Weights of a small GPT-style language model, trained from scratch on English Wikipedia: normalized queries and keys.
Each number is 500 + 40 x the weight over its row's rms, rounded and kept within 0 to 999. Layers, rows and columns count from 0. Numbers have three digits each. The size before them is the row's rms in percent of the matrix's.

# layer 6 MLP up, 1536x192, rms 0.181, rows 565-601, columns 0-191
100:498554448515500568557482506495434552526520502474503428465503496435494489591512480548473522440465530466591536461430547581536540499517400470418503471523443510481514494458538501534502470571510511496484526488438541462500490473514560411477528502514512540513498510531536503532442563459484500522500452508477530476456526497481592475394510465470456501491481475527505425553491570443416473554511499449505464445433571510515516531519489497445586563465478551488475452555554426531465430511512498424483558516515536486504508531474538517510543519462482550521467502585509521466510528500478534520
104:467478410483524532467484466438463475457558445528530518620446562490495547493508492472481531431492524401459553500489471494541475527551511563518410476519526478496467457509509556481526561498527502490468523532546483443494543548521530561486427552483496446447501494536518512482506501436550533451456475514491475514498504522510490557554473506517484519528459472450576498498482491535526520502529441543524460470521491469560514457570565482521470453502539572424471517474511505438535526496465489486529463485430501445428455479565570512474462432436499593485503499421569480490509397534453557529
106:479545508479434540478462489621498506458544528516500480482588557454479517457540494485456455476532572451428511521552464420563515459499527487556550454499538525488466483495528516482549529543514496485509496472551443492498512568499509522516493504510485525487488485580555417467559485525445520455509485433568539468485485514433507461546514541486526466472457499501511576544424519480467548559487507504576499509547533567458523463538484504478466565530507483535455483411464493534496486470485418439505446502475557550500528539456518429500409564480527462542448580518466489473465425415497494470
092:452472561453548438539525520502505514477508459580517522439479471505618455474510429488520444516507524554537496476451484471509478517522535512497542481483459496490393463476523520464539492551461574510500553485455571475509448460429508424500573525536448577531487477476511530482483472468496495437518462569575457436465522575527511471523479549479493501565488516525497453425435438477474561471497480521506520473538515551514528542538519489489549514519520504456571440524455552547491478551555517444564451518510457516495485451549387476572463555458518511506483509529529534548528548465489532566
098:472506504467468494518508465544572499544517515525521439517509519471452510501479472488500514521441480450498510560579481531567487495490443447530557486487477547581507414495535427488490497568506538472560503471516533473492523545450555522472505527499498508526486572573447477483506465409558454418561506438484481461527501469522540529467485518502529528497484516506517462437464559585545442469472492494460569492460396458495525492442518479462506614519534533536409518546511545450494506423491470508565485542470470474477518433520605495473438395490493510462474492519535472495584476483482512539
099:430513484554454476528412565458494535523474525507564454452473550497476578498523468510420532501573503556503518503435452496470533426518489469444544469437497498535539528525460480523441567484547588535534550557537504479483510515480420543514550503552490472530487471418567531531521530600526487529564534505489531521500535494487510431545506494504436491549450569428535527489443539522536497501497496533473510520526505487486516525521495526491455464456519515510479480506455491437482570399495475531538453474497519531465444522530474560470519402442452430470523401536527481468481466429523497536
101:517531489516561614445496499486495508500497496534472503541489540434553502530529584483505485498485504399472531460432461519527549457504434449485449477449400522428549511595480487482485585467480520536460494539554457550554522474516530523538545463443553529465455499591468505484489435510436445492505522499483482577426536447532527491498484469574468538478536480382504534509504521500462502535432469533475521482495530470448486500509522509543474436518489462586481516514521494421464532494553488549538492483497547460512397484496501506481508476426428524505500444468463511465452531515485517455
092:573459455535539551526521480470405494444432529529454588509491469480531505486512445541604484537544523462566519491544449457495483473505524480500532547452491453605519550560417506513491435420495466481574522509523463526488515564514557546495517512486463550513410514537513492487465420453511459518513494527571520530537530494518451439479496487492502502519518538458508457484512458531491528496555506502481509428504505453523501489445493507486443497467502500486520476509541447517525524617532465478524429482448468442605470461507462531533488487506513513556538451515547460575504561506520546608
094:532443439516517469535482535505489494435517621472545516496517541471501468499509478491533509467497506514548464513512523511429457537503544530527594476481508577525525552545462426431554558502536432512542504517507568479492549520555487507487567491503497501487510520478484493507463554472487457537537470600480510474417494492544536519474591498499564423498558412527508499557473490515531499528533449461463594487500492406509503486480425476441454527477426520470490483552485421494544484549556535478504508485484524440519450475441499471532530527470438497567602504443474409522462500473493513493
103:521516488526455493541493471528555509522525502523480481434473645479433501580483448448510489477558529463429483511482564449495487505474513475523513498448504491525481559492599406537494498527445525458472459519559470491540443495474484457501515484500470555474485488519576474495521470527634552460535560479448501529558576478507479481537492495397527541515506473504488467463460483588550491522434546492483502512511428514484573496492556515429486581440501503486518491437540491533543508497483517505518527544531448473495491474405509428514517464422528483502564479522579518482514481532448527522
093:499436479503482463482558571445505552457497524465500532490551521502466510495491400532480563511483449446477556496493496646507502494484515476568491562456471536436476504467529534490570472529508544474497485503497474520542468524555504502531474541568519442525527540476513504509495475440457502489503498523533550454420530486463539461441508493568577590450540511440521528591566492557510461524484468484580457526490543461498562468536500508487503448469442523524544423489514543542487492490505444542494476481539411409545485486556566479510513514523444553443454495488495474472489505406528516434
098:501438492416513432508548539551519499455534490506556531508523548522528464488516517424550512456513393491512450559493552510507474408451462478527511498580523459506564605478520557484450497516497502457390514495487480449466408508459506500500510454521488536447506494503427483543492501496501431447486471545530510504540531469557483481460560518470486448501532447446522488484474447538430460500507463508486557528483494585447473558448453555487584510483487533526509514541538479474467479554506511564508490505444436536480525495438549550456455530499532460522561536533510491537410441494467570466
099:507477522494534545409497524534528497501542478461527537555448504497477492505448542525441517549507509558504498473570521514531486582500491485476534497536539422428573482489530502533556441489465518451527518481533497519460548439503496489575510507519440526450502532502481481500481504429557475494415433514518470504453532516508529516499572562490508545484587503499471556545552435581516484538509499446493486515463522606410553476560464475494559501505498519520548569443412502503473435527478468461525503529510546510581496530441439571528517454521529486485512474563473539458463449609453543542
099:419524542469447507521454468522494552529525489522518483462483494475548502470543467471542574385465489492467472573489516543535473487436480456465466499454535492511533559476474497443476459497522531453473462512595506546515542400500430498515479541539534452485551524550510539488513449505554505461519447515485519494480530478495520570521473588507494519528495512421493550482490561456510460447550480531499548528450519516528487547554512532519463463494517515480454548514463446546483561450625431521536523422600489532448567491490483473427486518517525433463570421520500558559518452483519502509
101:477470460587491578542469523545482523507558521478540579566533467439491459493495515466504439555512447543523490457454542554487431483493470568493487565492417490476505474479522439550499540493562480553488483546542484442521535464593486541499538528535423449526498533533458511481492537437530546577523471442478468488479526501540547436537466487509461506460500519514497493442504548486475494531462448457550500518529501473539495539460571557482552474549523511524485507510503539476496506547500553470608456490476581487575519448410505536548431543514447461446552472508447463439572453500551496497
103:526584506535536587484465484468463516466551464417567508536502525457430524487494441466545528485432514482521530541476583501495547503454477530508448418509466533431495522486511510454491513464502483518427551508450482450472445506508475542531432546534528482488525519504411569442525569545482536466512472465544553514561472496532480545533478415479539510519508464483487525516516506554496524438464491457553607453397468481557572536517453488453444515521524523469493510516571585499469465446457524516515522500536508594573567535490497524532477542497537522504490525456526479537474538441482520550
095:460522511489512473548471509418498560485438486478543465533451574515487515482536495417490484544529499502460567496463478502504428457474525487485520524487482495448480518509522551555498539553568495497599526508547506517553492436470490555475459479534485493429553511550431540491500511543565473541565476574530447487505425431493519513440449528488530545517557467474451431587517459531438459469499512427537542506473516536465484521497556531490539490472466551524495410441490441546505447558566465495570471481464479489447411488535430455500484528507469520493499497487490410460491507491445604491
105:503491410485470519519459487468499466532568520529398453555459516420514568530516505524508429472527455507493557520559500568458463537539552491422430523467534505539472475504482492443564457414483558555529499488541483530505577486399533477580445557503473536413450490504507469438556485450501545535531469502542493490565530509511551495465482531560514539499568527533538509501488483470487537498539506507552503464527557552456499550524514477476513516555504534468524469462522501433480547465490481383553532507455440544488575534500512452557537524491515509488464473436435471543505503526543467535
099:475441570504476514522468463558539476505511500564425433499545468446492509475518529494510524553498513505557454505496554517565515525475429528492595480480541502518462488450517544551480498478513509446448482469559513558471523481488605551507474553520503468546430480562488515528568571495521493462435503499573445481525389462462477575490529477549499515558480545513480474618506573528471509482551456479545493461481489394469503454502477404449445509484521480500559541461504498483512495448521510493490525498514471517514572438470548592541527467537469489510474456539528484432524533538471509551
105:513447515500471523533415428457437555437547464484555477562546507499545432553468505537520446446511486558508510526531509501552541521412479475482511499547519452466533543575502465547425502538538494462535569486504499551541417540474482537430463512524463535505497511452492466473511558417533513553555453510497524479486547502538496456535437479440508551532504421459559515539516556560607512504521539507538538470477470536536488542523498540488476454500468478520482503458466465499432504488505485510485485446562519465507459557460438485592519614549531477423550478478486463447516496447492519484
105:427487448453410490532487482535531477506498515513545480471500420557545506497520474462544552490465495495477506572496527597498506484414423585438566583476472529444476550526441569535477545545458510569509505524409479536510522496447439552536423501486486490424510495503436476533467499515473565491565448584495483486488450505491563492472529567505502504521484503453541514548532503498480576533464458483528455511529438492584498504455561526475475462473520507512460472503505506540503493511494449516514472478520515477447563477504475570534444484553530560481523532541563404471571536509486454482
099:477546560519491471434483527469432480504446496545588398558553516496511462484534534445501444498487469495483502486372498552527497531469497492535401527507547527522450476560462557515483475567536419534459490526505500540470442492486530456443537515502529492465497488511465534476525508563439471459466526548547509528583454516528479500459533522596516479449485481554515460526521470509502588623516549517492510518493557492524470522560512509531536558483499479465439443547551501477559459474521499553530540467419546546569453444501494456506474547524548542519455561503533496500453521490503532482
095:547471527514512484534591462480533564496464569399514540483505518469537560458532541477484470410495568513512500498542489544518531489479437595462510493442551537509475563515497410463536553416560507509478517568540483503576466454497543494525528491466562464443491447471581466514482528467523482513538565557467475466519511477438464495432565562464496484513474548461459507441457481470468508458508542463530496440412513479427501527501517496495484537481569509430463531526429501502496510478469500477507441538517528417486511443546527499408450507462558547538535482463524512462521434521492512502
095:450444517511433446456491547473460491521478497527532528552445511489492525511489469446492459409539462536538447525552492433512480603495368461495465477537499489472482515462530456499461520561433535499464475514466474520440522503511532479463496503474554501554481500411470535499472490519495521510537501497586537524461475471441440510467551501541516468537472506477534513482476496495548483539505474500517446410517556534470531462490424578555509578620441508524531404475425531502489487532604560556546461469530514543516518472466500416526546516521484499556499521510541504513466561501468506528
102:523511480441563483553458484525457543491547526476501491526538400472493518508534510504452492501423492539528526497400427459574623490450499500493499399515506459540517457439465496507507508496489424474530546470498534446478507483572513532503476588497468533485518468487511509478455488464481503486510509559562450460520566461491499481497540558545439502476524504511424422491453478526459507553534509498553560511454586411461496498453488597464536549462482509478477519497537540599521471487432539502545509476469480537502462426533492480551548534481542515496499505481534521604433468514468530476
100:513476443454521479537580433572499464463494488545452459505485532528540479455415491515530554509488599486570495500507494551461461534558497474520530552481483531464509474452527530477568459552501532479550478511530462442464449495545493543602482494587468510492464422543501460544519512566461507529432550493502485431489484521495446619544484421486475473471476518565495590435510551472437490535468499454468518561434498602545496546488416485505502488491481501521521450523464505468515471489487524485517442465516459465502495473536385531525491472451461513491477575484491535509455490485504503471
106:544539525426463517491484508499482421497542600531519454522481519442568507487503495550516477562459575522518535506538538520474533537458554530471526538491471467541538516511496494496445468450487461524514515471487432519456482485490470531494529517490469518552519569509393535568501595542508451459485488441517486448503485474486450603428535486530520431496451526507531484476504490491535506466493529541432533520472468536514487462442471444527444483417558422438524439512494491503505502508548512454568463432522537465449483465503595525562457510513416539484491505553507523547538451605572531495
102:497447493471482461440491490517466496497542447583492469571431414566508523535510462498480489528481515527449465546519535534508498560461491494488551502460523527487435442503572517469574487433500576509451508488494518560437486527482531482538474507477510473530504515488463494468491481495586441552493520539521499541486484511528461510539495438459463439469522493571453517539510489505487494529474499486468546509496495543574497460495447494531488512489543567414470506465394536580498504389552584489583522602519546457509520417443498549495520532495458397470494515487599502532515455525463536487
103:565528507421583517513488537492555491518502520509581444545504478475413508457530469487524468504524489502471470492505538525425552513471530453408534496472489481419486525572412451537457465472524512587512476526443515510542520428483560417405462446519484431519470500539543533500546493596546520563552450501561519483525486508444439495518483567516505441461526508476516458480547555479525473591514449436460492579476522529495500446488529497487491529439501442447589529467419503476494510470473460480491509467530542578530475485492505499463465506559547500483505496446483548517505524508466506492
093:511499524534559522500613524497465449495523516451512516497491512483540552502528466481382515491513578515588507472527596473483432526518481522538539515437512478432496527510499529496413485455513517536470541520462520488526553500534532492456430431519493524500496517460492434489452490469497493502481514547455524499533485530464488526579528569478517403496518523509534426497479560512519498515497443524553497463482492407507398497541448504509548540448446437539447589524465502618545511519503461535532497479465513475501486554530516528512539457550499474515493448557475449517463427461395520496
104:547511391453536534437480442488486494467511510478478468473427510480512535512583454509517508483504428464521485500487505587532504532470468542511563508487406533491457440486497550479488479474412471470494537514571436518487493447535470501572482441473490478451473424470508522460514494550442526515460540551600498476484526583495457506490516542539521469523502550485464506469444415470566485465431519507522549543486432495493498550539519460502494516537495470550538522468490499488458494580444526529574546471535478471485437506452420453593446498470470544498504519580554497518416522444481529494
094:426546502554442515549467492492563486493492533514521456470471472476564458545441529493446489459474461533435500518454504464376510448542460523520473434456403520503525517513530512589484537454509453487575458463558499491484477410534476520435499529535538532474437446514525517515530497520435510517574535521489502529466545477491483431544525479513472544484496471541470501526479455415612474551512555482477480510592532441505578507438478491528479526475448489502480457488484523469466563507496515496577492518478473464602533433530469465440532467542483544451503527466527549503463507453536544522
107:482491521495543504431472520556529551502545436443522555450443464402554586545517558505481497489500529524548560470574524431491456490476489566514463487513521475491547531541512482494538489473480530510551477499530517494516508433493460485498506556538526507564463447529525459498463411509460483427482519447523483477547479553517451611487472491524520477460515448476427493511398476483445444483501480510527486507562531414455515449566481511535483510508558531535561484439472555460523532418529501494486477525528488573523489509416421512545496519495421494474514488510588451494479572478508578487
103:396447500592507496545460452575523475495492577576498539519484577518559548452490456526478580477545441529422533526577502516487543454546519516458549525486509544613513444415556469487505461446492498497459489498513543457533510482515428473506498530555554543510516460471504467496491527498489553519528527484462432486454492525522516515495529443541474533480516421420516521528501549495533511530435516528575464491487486465547497455526566461555520512440426467491507443549525513535481518508500503530495525464490580480425545495518469506429489454572530506448565491503509493462550525433460478535
107:463549506560547536468487501526513501536600507498545426538512550497427490524539466455493470514525490505518466573508560489514563525441521466497503512501445502509525448515492497505480506458532496378479489476570425511517509471505458495522511547493518578505561469462504501554410500477405558488457441473512530535450502499554437471483543554491443472499476504442412453406451546536514459514493460468523467494548536478555496481434515571479512581524460515518479450520597472470529496522508519516494530459510525465438530542457522572486574508475538471569536513562507487519424476482495458580
108:476504512563491505535538500477511530545527472557502511441446467440521573505405501537489504484527561543444531487521498520446475515505590495510495460497479548514506474535493434505519476569536537489591470500502398493496477461536622508457451557503510433522444464463489499426522480416449581470579471502422468550524485515475501492463539486522515510528457484541479419524477471504492465509417478522463485486466564579524485511548558465480479554481454541518498548469491493530417513529505538442564563485471481439480541542480502463501492488491431557487539511498460572492481445499467587458
105:432472571544494567524469506478503469478545494465457511416483503543486532493467513529437473505462443455524479585469558460480515523494496452479511420507495527531572574559536492567480427505555492528502545484456466479470498564546506516503496575542523501535479478498459447471539463523462544517449565507501525542536418513475494535505491485521421488623464501513520488528454529475525482528482441551546513414500450511517433462560510508497561466467439538605451528456513499543496510516535413553486470495455492488547480512549522487526415535469407484491495511468503543464529473458485530593
# layer 6 MLP down (transposed), 1536x192, rms 0.161, rows 565-600, columns 0-191
095:502483546515520485488443482490488523546527421503518563476469503519537456551487494453488530573482536554431479567558452470490491534439458548559501525535449445574462515439482448476537491498488488535470510536514469565458470569434456477484480488399490462453517525480506480461463543486498473522478602526485531507548391475568535471519460496519435509478496524449518462441478518427474504483458552538533500516514496610481441443466512534555449456467481485493540543482481488515540621510471451490447450461473550495471489500486528546446443492456477512496488502430567552523436506478566506454
112:536461421530429424525495573497491499516559490456509511539440552495516472507501529548484430461487504491385498520411503477477482471499522582501471476442514460540519500441538548533464552474503554571430546534462531424545500532532503551469534476516473427476498559488554535486502426513550436441513457489486497509431493514518526525487489555441482513453499414453557627500531516510486529538494473459431477532465490508481509539495557417483490493527522541481512478466510482433444486461490485507506465555529461465443518481532449530531542429490518543539436513536567459472516560552494489453
103:581445428515444565512467455547521460557476495487504475449497505538476527476523480460405431468477534504477461498557472505556497452529467509443579498553456436532445552524567524547528504535499487468530488547471522552527524481509516473520577476508501465473543472515538514572545513483542466495529452474546469523523465465507476390519493484514493446502529451450394605543523495539558509526520451470500546534543491489442488502524510525495428445533477537594506479474461461500446489540483529517528462484385505499428502484427454513497426488492441444522483508514533526465591471488524490453
100:425549483553570544475532530538506552524574534515524515554526563496452581576457468556460570496485462549499534558568458487506455533570496497505477500528572438477484562462477532482405501514448446462418426473528495477485462541521484538481458469448490514489536503498542423484456506483529466577491547455494479569530524503502470524532513503578505436529489579526529578475492502501490507448472456414477485496433480516484484448478493499485505450441494446498535537524525500429495569518483525497461538438488586479469505538520534534525491481541443477543453535565430500486488478563507567492
105:502519518528500492468546496584509514523554472534470558450500438443513451480497499503455496440579528528504499480539505501547427461508530521559502632573506450511453423597514556517498627462532493541518456504438556498509487450503507453522503437445497476579458490555570500494530478482470525529486526488504540512532454511469530409454488472516500501510516578495545458584480510490538515449499546452490501433539478521448465529489506505483433475522509503440469515607515399458458493517481503486514536518519506458461498494479441542479450521586536498495507494461545483439494564498510469446
098:463498472484483412441545548510527472428555491472557441489577498441504432434422522512433405532492449510558525510554550468445446508490462511456509504489554512429452492539507493482526504506491421502460549505452497433540491390514517456507480491452501480447516484538392530482482459474474475488436555510504391557467495476486590531463499483518541534434546506475464441521532514516490475510468474470487486505485503462515484445501529479494431467490410503521579472488501476549516476443487551534486501548487449458460449451538528482527533468504461529556498511466437469457544516449456522449
102:547468432526451419513560545484532554542512492481522504400497476511419419572437501496474486569517461538550543509496548462497461519432570594490418540449510554529542508454562480548518516525444462557470533450494498431462512486527514518497453539505545424463531440486558473493491544473540561497487524505494462491532566472482462570465495493468486491503535526532516552486471544391512480488496516544481466456541493473504475543507461428501460574482500535477491514444516482468520419566505461451509501544521509543583563523479522519519484504485512517520498486559547498439432426491495437535
093:467535599477522422504519489536538509554530484461500432500534567505477525548464500499455482499545473510494461526353537511477509546520546515509512472558531519442478433465547498466555518580557468504427509493498512440510524451501426461485471495542535468506532471477421533467457521509437578491474528477436525455486486485483521519522571547496498503458476491538463596579509523528440467539521539511471503563516547542444522540528497498506497508508534494486483535538476513503480463485514466507507533560616519571440536557525540411552493567511468475424418532521508491426507482523467505451
102:504543518436419495503519454465541502542506415494478513480492489527496537488485464445517474512493498489433494507467421445552455544438471537531514522545460492498524463504580524539481471489457542449500515498559446496504470479481509507508437464515456497528486499483487494457473533535519481510493461409514472560539442502519456464499414468472437611514404602508471534480536505482546542433448567472543432550480463533506524481510548501523508496583575536521554496433445565452484465474468483463468497518484464463504458489527519475483513418480607521411438529476497562470555432489471472535
102:518510508499488426475470552471447438472571464496521536496555599533558487456503465493494483466457547478508469493573486433490469416505586440557519566430519510411451472551548482462494437483508472486473547478464520467563476539521531492463479447489449530494444510461478509498516477481488521466476530486483530556516501484523476458551519511521494552391488480468459510491455528530528526441427519452419517395450513510495498494474462438586524514470558493539453509459442525547480545571481519543475563555459475410489522581527533487530499459524460493465541520487499544470535534524553563525
090:540548448476500553514446466556534480569483496496505451476473477525526526563524583510578442515513571533455435485492483433476502490491497535475529444479545513544523508563476489530462552480519434481502546481546538444467511456412501539470514461453560525492502454529500506471490522562567473487495479484465455549559437453515436518515477462461478411563511489551486439502464533466495497495504519510458511438493475553528417509463515425505549556485569454496434569473526520486512550566501500464534489565492502602513539441466509472425469477493523405588518500574516513529483520582471502508
101:429576568555515498509449468491561434492461481483461382425513485485509474529462487422525565516456526514404538429469476442578571528502504455440422439440503516615492504432496475500511531420537477469472478535535538542510441551556511460548507469538468477545449491576463528519532482543512494467474547503502528556501459503490519495480473466504503514482501503458499507523462472456471490563507537546513483554534464454520551521459545546505530485552495465495478489524537540453514542461497569523535413577506565483544504452479479531485462513458522511498499443498547466496507518448565440544
092:522545533509495468520526488518490494502551502417503436488567543506520558437494496412474509482527481481511482407500447543474513480551461466425536513495438518530581494572507568485504537533504514460485534547513521550498474488494482511522562563539473512518573475490444466512499448595451499498574526522574463513568519483471504422537514474495488440493521466539450565533512509410461564490461503446494429449493484448499530517504518474488454439525459472538460546576522531469452493534436527469435538571451398502540518532563470486505522479478454471456422498481480595490566516515473511498
096:564519457581529448487542512519490431528503512443474485534559509480409492575540495515420475553576515518491573454494493501503516491563510562583490508507477502468562522555510524530486468530450497500503480470533532474533508530489536553535562464458507489594487442455460470467460486499412501481466528565548472547464483571464518457433477417448524533461506494549465460546487469457503477463431549457511494532564495535524516459421529540514550503455473508518522430463573524390468480583466557457483517566433564455536527483532474471532512475525480493469521532488534435489527507473490484511
105:456495502465494502535445517555575495467507510510529532468503496504514540545505528550507457522523461447495468486462502468537513427580540508540406541486515505542484507478628477475550493445529491530537519404605612504502436500494544449556492483547363509462561493560472487538487461541497534504436512504487569523478465495562521504523458445486541453503471484475533531415380488531518477462511467483466509540548474494479468582432545509564473475486444521533468480572509526547498525504538518500511484486465432502498524529464522528479452531540500504560555537434499473468473512513511501513
109:511554578526500508460497486558515408498520527497521497473409460499513467439548532454490506540449478492404512531504490482504505555481511502424487447476434512473443546427476525451529506469523572489493451549482503526494527529499558515565554515504425495514430541484502566470519615541471519534454516429444526501498492487550533460591468467426529503514532431492535506556521490529477470463517500451532515521550499531610564579517539526514420450488484537449535509573484528513486486542478485576531433538569446522450477523526472457511557555482514483483498515495505481452485545506503452562
096:519463483544616482540500480513508503458530541502512525437495419459496507593478509525506511455477493486525493475483438511522544477495488455459463531492559511525497499525506423438432473507495485483500494452500523465533490535511507479446509502476484531560488521460491483508509471450502437499549525481477486461425516548525504465556514436535556479441487571499503534421473587477516523459481544517487483511489491499508531482430433433416545525543470492484432539449567473527452454392441528496512551502537477398520505480575520507446544521464553474449549442480551451539522525557526380582
106:512489539407526459504553499546467510531435469444474500529525459515470465558476492491517455510468577486435499445538483484500541479486505483461547543569554476491620505477490528553551495556490523548490534495528491431548499539453477506463593539469429495514486500481546515472456512553471529455417490538496518573464450481479455505491507515501558496445546532573578518571421509603515606486470526540559555527484494548460438536451488484478454419477533552508474485468497530562567479511471538494548455476492527492543470527512508500467522471482540538483457538448489546459517534555475423497
096:496563478475416487550604488470548494539464441508465524469495426491502477474487525509508537510482533520455550457461485528466528447507529511469495516417560521533499491540466470505527466524508441561570592539510504506508492483504486522499496441473545522481546532549512507463496487532502526534557576507445525550530451476474490555472513469456453492485504482414514518539535461486460430423497587512450560475493524522443577542504514478515485487441477483447498514449572547572574452542542498516535587453478612563501538525434470506545502489440540505458485508512580443476559497527552447450
101:489477402523457504471444535454503410512406494526507543540493469506502536532539541545482542500492516493425528531564545506540486466512536557483506508470475469442542540484540540516598629473481490469523515473441526479563513501487539541540506553511437532462428553551520529420450439512441500541480448481531506526482462517462527520580475543517512462502519434510507568532441427504460536471453494581529523499551510438494499534482531478476478485458485518467465516564592461533438518497390478511463484501556458496517521479569534513556429522535503468509486549497499550499521476442469529478
103:474460458483475477484554440514496531439550460499502497498450499504480471483468481474515503527510499452516560506467414479473515557449475524482583502549559469524514500455474479533550520493558554458554544552538452517480530495524575505437518496456510501547534462485519445417490524435493519446505460485481451534482496436513527487596491542448532515444491462512592541506503573539538441494507506540521464490637538456516510547463489411473475546495479442492550479454474439463418517444515540484457522522548471463446542492403465462575461528446528503538564475502528467505565483488528495423
094:489517473569504530518491551471598470513502474501521508483557492537478555534476470526421545497468615577508511517538495520489542555531511525529547549440462551483532531513558502453500507417553586523527483500472475540472506505518503464573544503455546494450548529514501509469461428498553478629482486510490533511456580479528522502449490503519495528431413542505509554548515525510522490456504499523530533532488466517473549577493555489521457432483508474472490533566431502595462497509449543447473465502532379467439581475507498501486502489442545462510564528505477540497538503530528513430
098:437504522477470499486513555535509494532552430487482447478449428502515456554500494514533487524475479462528479402472553539397493437509591446505549546510510452519475410554512546432498483555463525472474512437482477521547561529494425436504547533464467493504537499509454503542481443565521561461449478466592452527474514492554527435548497397565484452443528500530524485500485474501500453541482481552476493545577458475575503478534519496474479519465505523556539453473494495472510513528495421553483536432483487539486453572516490436578518472578470464554459497519531477497464517477478456503
095:551497473536519511452543477471511484485535544557495448539543533499498525464465521542438548508442578519445557485529490455450459437566499485544567495508519502534529449527547472474540562530473488582500398511523575475484545548511467511471519494484468459466561565573472450515543447527516558424512475489485489530426540558502500530440540462461478481467566548498533436441480463539516428544512560540494539555465498508479503518623515497503520472531506506483470560526550470529560469493477490461497488530499508432446461537562510508539476503503413511545556582411449464465523509523541501486
100:542487508521489501479536521436566548461480457524527497451423481508613484504450462518511528484543575538532479557618544591525450445487479505492441469497435562383492426530489515534478460472504490514438421508543394528538517506454535494511489510497525468529561497492538513530435547538502510578533441447524572510471528542525502539554521442435545477523538457438548497481500500506539455491492502528493519503455489504565473463508484436543516470551477537558464509548516463424469506494520454490529483501499436521517471536468482528549568480485514452513484501458537539426531461480522441541
103:455495535495649517546402479526493441466495449504524527498507481541483491479430514447503482463544543520477437558530465517443543468520587576498515477458497483509453494503472517466489472511516497481457463524481514541499474500523558497561418529487515552511502543429434573468523514523448570489469444468548493497466591497502540528580470584534482541485514445467469422507562441516528513523461499493569503416544505527529498433507545434470522474479513483494432520514575479562527550464515501509538562537498469548549448565472560534444516533471459513470476493510492486488534495425526552506
115:445452493467455532493510464487465541506474386474499465469504520501546553447533453433536505445525473542448490497448460463515507495484475478482496491505519455562562495562477420531475497561538519542571503446506533475500502513433523501552490430484509490482403486515481428519532451516466441477517504472437464504455485515485518478487507460498404568541521548507440440465441481549529473483571471455506470514533507508431494488472467539448459541493486598456487452433387542462523411412549488540395481448504527558518459557451460502531521510490523542521483473480459485478478479512492539496
105:501489495443546489502538495500519497477495508475480461453527428487479524517457473526411507516464501575561474557599549541477470570546557519459481500508471561515474501560594548497507539441445526464482414619533515516500510471548616535553469501505460504467514591464423576458504498456512498471517416543439567511514576464472538522485507471529449532523458531489457445470508490505523535507533538463542499469530484476467488525452508555522512465513538494496485495572570472526500497495452512427525470515421480426495484506433518510474571487503493525516535491468470542477576414508479522507
098:570450464493459468496476507451565494487464433490437459521511505555515445499477471502434467508479485493468546510515503529522575508496506528577532541543527555501444550554496575482502454580486462526477494490453528558483473550474485523443496522512488460496540402459463489485456493444556509481489498498501468443456544552497419509409466506537514493503511433479512589396444482531454573573460462490519501448482510452422527490496510443572522502520501489560478468465504465509529477561479573496576496458500519484478567499459546547440554513533469524549540566481483554524420420506466461523
094:485464506453525526468438386476497510500488566561522459461429506566511452475462459525472511488508529583534443513549501533525498509571545528459510489474512496488488527548443512498575483413450485445555504504477487509509465464471505470479561495500515451494535464533492563487537521475500547493469499463498526530483572442563506435475441467415497569418507552499476475536445404556449507531525482433438479378454498462450450504587581499480482493517513515573489457528523462484566501496511491512524460490503458507509457485556501487485473598566475547463564519500512510479480468437501462481
097:489475547533478544495512541472469596536526530502483475512505471529487537436452479477547459514581531497601471404509471467509555451499462489505514470487536519504462526546529547501550502569442576457386566425518440511543525497515466531459486450506492441495487448471483510484505454467501464489484484496511460502506494442500476404521518496543549537518492470440421472529486479545535543423424500577508505481440547518515492494510522506518463564528512448521483502479475522516402471501520476614498524468413461466518537542505573471538520539487528506575432558503530462455482559445476470535
094:496453570455500503491467440572461584447604505562531499503525515545480519420480506455462523483504494526495487479535500520597484536518542481472557488520628509497507449462516502495483484505535477486489498446445537518455516495484583490486471483532520487463613541509463538442483488475530465489487521468416539473517503442526545540494503489577517484481517485541483496508482511537429487480452501469534593442458456491476471507596526493501432524545574497466477503538494479535602450523445501568480507443448449566448479516532466520456445551573512448541456460474478552508503447539497547497
107:507541507496504472506547513502447505557511398518607488486497463435608529485488506525437517499511556478539413458507531412539513483509509516451433519514554572436449498522523488534486504499487553440533582451511500475548454504470486503448457493475542516454507538489502467460509449458522515540504432482538499526518456506502492562485561513534479542547498484440451458501459490431455492554462500501546557445455464447532475437522508482500539525418527505457467519475517491525474557468486518527483510528613536532430475504446445531547548514492480467527417535527473443466450469601585498490
090:441523518499521430471506534490501495532499500493438433443440489460518583473551545500533499481490466473606495504422521490514474546514446521473438416516497378481478544496506412499485533533565466460506545470491509597516513405526535467560475549454446472498458453557519469481480478503522498531531506461520514438529498515500494537539484432530534421560473469455495480500478460486469462446550474445517542483476470489528437470510497518481435479464442474427377518508463524537541521500496486488466461503435482515533487453574481470557450547506560486499502510504492548549483552429463565520
107:450534496509524496501542560536519563485450440456524497557460503488464532470443509481514497549434455570537524454488566503495463526518456437564474445494488488446545484559523523466491502480551516449539493513508571543533582493521472489540620527436460484494551609518502499508521489512493480485503522438621458532570514530459484458361523491490522490451522509514530536485560450608516471511496496521427454537518494526514513444549536573563507531518471535508542516515538445535547523434479462544555518489493602499543479464507500494521472506510461502444449522508493485558503497512525481533
110:453465540483435497505539525498485483505446529539488453463501522535470385515556496512526517516599513513436446494421507513553545441539459499550483545449551582523460522485521446417504539403464504542475451527488495483459492452500522487475480539497481508453484518550516500476466462512435482574505502514478561514490533419473447483497517461498493454550526517540534518500470483474491507497550562517537402496506521546503432519552594511518497557477511455551486428454435513482491473425483519468512439441496505474569458535550559525531474564532552414479519506504551470534455472483534421574